Weights of a small transformer language model: rotary positions, a variant of Adam for these matrices.
Each number is 128 + 24 x the weight over its row's rms, rounded and kept within 0 to 255. Layers, rows and columns count from 0. Numbers have three digits each. The size before them is the row's rms in percent of the matrix's.

# layer 9 MLP gate, 256x96, rms 0.219, rows 132-255, columns 48-95
098:158149135133107130140143138147116169151072133087162159148135095135164152152131120170150103107141141128115109130160114166110074087101059116146146
101:145132153137141109157162110113164085164146140143108160169120120096126139139148104136129140105160171179094120085131155116128134105154093104151138
088:188123112105139169147120089085167106118117099151164076133128134094162139097140101091117118135146146114107154102140140133172112094132119110121122
109:123120142119111089092154155092142151123121129165100142160101132146133141178117189147094137102122188115157106095111094125158149097151126100125109
099:133142110169133090119103138156140137158160108117162150093113124079130167147112123107127115170114103112128092106144096052127132184112140152135126
104:133133157123100085140160137140140079137139105182127122094111135127160141125123113142139133109086089134126155102145144146135107116140150125131152
096:127101129114110183110113136133163140166111082132123136184139113129104095122137111148068086157140147152123121080122081151169139123096123133100136
091:128133116141158130159104161117165117086131125108142178138155137129182144123151137118133119139168152128085142095140113116081120114137144155095122
106:154091134169134134142111201128126137113100095131123149129123127133144161106129145134127116153109159179113144139120149095115113111150091140134110
102:159171124149169129124100108110136112154122173111131160119108112164118124104132089138097161120118129119174083112128146120128092143100134077140125
104:160102111129159104103107119100149134125108093148092154133049135110164142132143147172128157103089117140113130148110080110142119142147083124174123
092:135097144133143081115141176134100128080111152144125137108083182075102167127124134099125149128131122126189133183111128150121146153104124108135158
100:137157137179115133144118126109110138124142100153115135093105134134131152098141123167124121164056156157103159157123072140138130156140155124109136
098:153120149142120111119090126139119154179107130140154105125106146146158139152117084133117157173113144087143091123147131120110145136125163136166143
104:140142138144125164123164132113108124125111162121112122118110083101116146136117068128105114146130162145141092178160091144127108087190088118114172
100:135135173105130123145128119117131135116124160124127115109098091110112152131102128096105131147116107120103105144146130162105141100135118094106094
086:124112105140116156119131164138112149179152058169148136128130115115066101117134134122100145134136157193169161129146134119127139128131109145140156
106:143135108140148157183123153123141121130123129150152139084115151164150166104146123134156174100123113116136134158153108124075083172152099139119183
104:150128135175162133120159123096155150145091107098153106070113111144121138123145096131113117168082138102164146122152129134146112122191127100123136
088:129141145129166160140120144137118139151101129203102119146125128091124089146101101093133083141116114079068138130160140116096149168123096124078127
098:126125103117116134100080182158106169135112117166143190152119158098105099136166127116116121156120141112102135111118117100136150158165143089115146
095:143158108125155132102141121145142181123128099158159116154169134144116133108147120125129106148131121157105102135137160096160101169159131081114140
101:148147094110134100092138131153110164119110138118119142134128114138144116127153087180081146083132163120157062122125103051089135147113117140128124
092:123119134128100160152130130158129113142079119138138137128102129125125156150125106109113115110142153118109148156152159120185114133112114122187141
089:130137114121106143133114107143119120161111151156131131138103145119097141158094121155140144172086165088153125130115144139116118123169139119105159
108:139143153083134135119118136144209148132143121160126157137158138098115157140138112130142124104129125162151141107138162105125130140142111121148126
091:158106087119173094117093130119121145157097134137109119135130164105129152164189101101147140136076166163129174114138107154100060115155072151146117
086:113141131131111173182136140130150107076122083125145140143127099109135120112107112150126087122120120136107145136172108133147133113169141081152163
100:127143170102120119145141158116165127136113134158106163157153123110105133102154114099141107145130158158150130133132121102143157162156120119121131
104:145176144117163154106158129126102145132110120143132127116133125151159094129131160139114179108111108119114107130169126156108098151128119070152124
099:167168132120148180163133120142136157111137133149152141179161143149161122137125100173087130106112110093146128116116092110130150136111135098179145
088:124120116158108145157151124154109101141163148112139171135133086144126137192078138102121161136129157132157106080096137085125159147140107112112107
089:157142135158128096131121161137128148120108097101179140111145145142145123117183141120129139061109154142146166135099151097108129138130083096144130
110:164177142126105129131156169115106148129083093133110171098104156108143143132146121113134104138133171120135135122125092136150139121111107075110121
105:152156150167133132119108113109133136121141125093139153148117110154112111131137099167142142155122161106121129147083083146105149131107124113128128
099:154150134135133144190132111108108126094147128153171143127114116127108123121129159140134101094131109134151070096173128145154108123107136104136119
097:134120140126095180133132163162110118155129100134137145153126122106103120099125112120069111120086111117091145126136103166152134101116149090123133
095:136146118136147119126127120130117105113159086120123134130133172125169147146127169135124091084139133160112122106119119083059111177138085122121150
096:127154148152128110088176136133099113143131152142141146059129095109128131124138164097082122146136147150204140091166083154113128137133123116149155
107:145131155143129130156122154142122114104119130146150186134146178132131138114132150096119110149170126096119147094097147143140124149157083121144149
117:185135124120121165123149098145138135125115121179130112120107114146136146123109106143127150110116128094086116152150136153114142118155125101187159
101:164176141127126164120104137115205154129108147134107139127174120146103165122146115096148118138093147125114154134148137100144096154108166100109139
096:149103126139124129112121128140087130140149177118130117099120108144129175113108151106144124116147113139130146142174166126099097150115121144165152
091:138118120208104096084108149068149129128134136149139144138102161101140120155196158106089123157131153116100127118100085138116123125141125117146116
081:157136131132140130092114124105120149082114120148172078157118159118119141150124098135123104148099123114080132101126153143066150099109110166124115
105:176130132145159120123136175157136125152136135137150105145116147099082149118143086162108153079105118124133169156071138135147123059112133129126157
087:134137060176167146087110137130141139085135164095108145145129118149107148159118119144100136121158161072122105128112112131164093185146116156131132
106:155132126148140158122099134126152122188098149129167146152172120146134159148151090138128146102123099118133146128115113085152140128124124119119129
092:135143137091134131117130113126152180122087113125144133122161131123166125139148146162123141062117114120109148114102124087133124127124145093127097
098:122137157109141093166133145070173118133141115134142093126097150145121155134118133068120150137140178141115161090156128109128081139129075121150160
113:136113144131120129110089160103084147146118123166164082096079126086134118113138140086121144106131148161112125115120128089108156128170159113110126
092:148125101150124102126103172111093144161113128121119140111104110167120126108176118095118138131101130140127143113109127134121108123193125085148134
095:174107128176114113116129121137158101120113123107105104153150166109099144107177124144110145140106138209150097119109123123113117127114147141152137
111:147117157137186112164134174126123102147138151105156169148121123105104170105088111133144137095120154140126129130114197127121113121147140133172150
108:123103137122137090106157177120163123144122160144149117105148118120119134110126127086086154090126136135117147127129112091092115118168071143121178
112:160138158123125159132129095092133140138113099113098127133095116136101134154144140169091129118116170135156086110085102121151087098122139122133147
095:122167119148133090085087161092158120169118130136116136126108161129071143112116085109118135148090118103120130136102110111091093131096129118111144
093:167182151135171136121099130141123107128148136128132129132120127121105102103143143090120115152120154113106086082078174185143110138076119136126121
094:150102112145135122119107168130102142133157118155142078100139143116122130114111100088113118164063150153107127086165157122119099122171107139151156
093:135103179141167144159120149120128130141120124100158121108087135086114134125116170086135100134135153141139160141102136135103116180159119154141155
116:127127151170189145156128103109148124109123137122114170149066132078130185105092127108084136147131152146108113115138104106144136149123080136176145
104:157104117148150111158101151090161104130095108140092179090125141120115212126122161101134118066155124154126095117108131133097118112113106101158146
086:153093093166089093138108134099096171163105130132113171111120137080119131109146135055062128102131121110108148140165153111114140121112096120124126
096:139119101135108142111092165138084143156158134163087125114152158136098125169140179143139165121101141161106145108113099139133099144154140114123121
113:166164148132142133073127116112150126155102133184129133146107170099140153130146143147140131143144115124124154142133149114158146097093127137158150
105:121175165130151146170120105139098127129126106152125172114118132124108151172096145127130115166138147169080123138108125107170119183135086127119139
089:124153193103134151143139128163111153160121136160107070129123133103128095131113128122070172132086130125094115145135095171133111113116142130131107
105:144148141133131081116110177133143162108142117131129123122126145115067153144151101101073142153110168118146130108060147116109119098169087121106130
106:142143099129162122106079168153099123210137139155140128150131104105131142124143109136091202100122128147103132156138129117150142134096137092117109
107:159143151170107140113130095151133134129104120161138140138113120102158150128121114156124136102204146088169132109139165130147127114112097117137137
103:154189141178128180127092122124125107147161092180107151127142118113122108103154125094141131119109147131093143139121161129118126142138109118128158
100:137173158150132136127129133101135095150148090148161155152114063136108140131107172137129140079148112152135130095147102092124126166141103070148133
112:145162128133117133160132132146118132124119163153150141132100098134170158142112127096143091111172148173112072156156146128107109095157155113129142
103:186160096139131132118118140130122136127119143185131101121147099144129128167147102106105099117108109137123130125116175120139063122137090132142195
093:113167179132124141100129136110077109131137118152145143131126108133090107129157153081128144121130148094143107117108131151142110208153090112086120
093:152086139138120168128115124120123167101127129117101151082134134135095148129139160115074100110134138120127100123143135118127151156159101094132131
100:143107116066120151154137141155136116140142137097133155174094133146125165149111122144123139101171132134134118125140101162135123141137085109149150
106:155164131085200139117140134138158126128131171131154150112131137125175157147142109145129122105154163126129125111144112123106147139130115132154112
090:095167116192170097114139122096109131112109147132141108124127114130137124118133114153115139169130137107115130129129102127135120127160126133189146
093:117105141163156104113119112104101144142147074136136100116111105084143131153146096090137124095125150126132139120143108084166136119129121096135123
102:171107139131134117133094117118129182123081096128092142140145145172123123117112112120102130086155150133126132138125144151110103104093101113146117
099:171133163157140100089112122106138119120105116159109117139139134138095128104126096115118125142126135123083129117106150155123067105106150112197179
105:177167140143212105117088137130110116114135136166099117146101140108115115111129119121143121130107139151105117128137136117105108121126117105096158
096:149098124142139093147108113118119173123071105128122137154129141095127185135160169102145121167071151092093146122117139085130145139167111114163122
096:133120109151142151134095087149112119133143120133128121095151154131132140110200152118099131182096144097114158086095127139133129118137122134143115
102:136129164171138141156107128113118181139153120112134150113137148108163137116124141113100132125092138168123160111132128155099109171122157128153132
098:119110103182128080158089110117148092126082138141123145114106125078133157116098146126127133190108150108111143102114119138106117155173096153130129
084:088152121162131135170108164108158134093155101110169147128114146108128163132087143087124120126133167134104127118100117160145112165119111137117153
108:141139176127101126155140155097105112095121138132144154165047150143102136078153135107156126169117151142111137127126119135169085160129136099136154
105:141083150108098175135156152111125093090119150124136159095115081125133136107164092131125143147138119134153158144130151053126098128125165109175173
103:127132154153109140127149137149180108163113132120190151104142100102145128151133122101186144099110103104119101122092114132103136115146123108185127
108:142190097160139145127103120049137158102123122175146123135091107148151101135135143101109120093143140098154126131131134150125123151155124110108121
097:143139099146129123125116134154121150150111148146182114120137129146138122092150117056111158140153122146123107139114157124091123104117135113131156
096:132144143116109118150129139106099110109174140133131125137120059105135103142128141076113149120130119143095157154178094146096110166118142123138147
111:138124143129179135127135102091132110155078132174085147159101151108124167138132145155125138112125106126129166125114101109111093135124087118161136
105:132134106154110104141113146088088168161097139173115126117123110102154133152124144154132132128103140111169159155125128083094122149129162125098149
088:146113156163148110106105149120105201105164141088143149116130153089140130165139108113109115105143158137125120139102155101125145152133068137110115
105:129131156148147121166130160122136112113072121138118163153130144150106158158137109127134114166100134110146111130144111143172090127139131146103163
090:129120114152142115106157132094146149143094143103135131143133101092133168116193151120125108099084103156127098158067143109113125125112124127148139
102:154128085156095180151144092120111147105131153156196117137079107146126118137154127117111125111115136140153116115130121122132072138194142092123165
093:111180172142158129082148165108083136121170139147150137107112127110120123105088108090109113138158157060090107144089135153119112126140102082122161
090:138095137129116142135142097085109089141111179140163135148107117111086117097150115081111137114089135133149139119136109121086120106113073130151108
093:126169150125115110133099087141142175127085131079091107120091134096130140116182154142143133136103080109124112146102123120084134081137120090112138
104:132128098176148154118117117110135162156130123137122132143073127125102126072166137145122124149123131121137153106140133144108133133176141085138141
096:131127084155104112122108137172121131155113124108109168119099168124111136103100164114104149159147098127123144103113104159106127138189153116141126
106:200171124131090158140134121120129133138107105187084151078150125135108133121092104116118077118148165105114123122176140111143115150146091113149119
111:162154189161167144132146109139130133131124128170123158122143148139122160111109130147135112111138175135119118111125105118147108097109141156153114
092:123119119173148143091098132131141152150158168142194142117129143168079145114126101117058150148116161163122100123181124152110148122147125137127118
099:171112145116156116097132131113156147116170130136103169108101160083126137113127135150120136101129176147125118130150105149143124109091138148142125
094:151149127137097159108091168131117099138189160133146129124108142141110123106191119156133162166115099153192142119144139079114127120147128118147198
101:126149168115145135108134124114122171160156085143121112132119145139076117116164147142108112125116143114137121137091131112184092143134097086150110
105:171184105127152111148139127085129140110169128123081156112114131128112140142121133156139139135130179145143116142127148162152093117153144114099138
091:107115121150138133185136125109090116180129118095138135107119072103135105150131117116096157122102132176116146126128136125149140098175106125118132
096:159104104116079122141113126157120126107151125151117129098116134150104133143111115126117155082165179111137127085126083152153147123142179104140193
101:155149138138087132159090095123148102102084120140140146138157129138169126111156148148134094140153108140136076125121128139133135078102114139154137
100:108157165103103095180123147124118122159090144165147155123070132143138176141143111078168122097113182120119110161118112116150115130141099118174128
090:128139095086116123149120094118120108154107160120119162118129147151158162184100103085178151115071144160121135131124125114121129149152097143111142
108:147170150158171146101159109132165143112133121166133117159149144113134190100137129186087130111140143131159133102099111128143111133078107158120172
097:106139142127135153110130167150144138161152118177088140165100161147148155127149112134149101143090094088129152144123147101138131176173145130149152
103:145131175151129119127117136092142191102126125145146090139136167091098127109118129144120117146130179118127141110107138147126115135132120085117140
096:133117158155119173116122178143109123132102113146148134155131087109157123153094110127146128147130099110153139165154117115095108140198135128166122
097:114139103159159125186136126130173158186108121154120107187100147112115155120139130116148110107076144164149138101094113115086121154109124110165099
116:147131159148101092091124123143121139115079152152159122123116115119152154138150113130130061154117096125147098122156087121113093125156085125130129
093:115131114172122158161126106100150170127133168096129146138102121104146152115112147093129114110092136107165120107185125135098119114127122116187156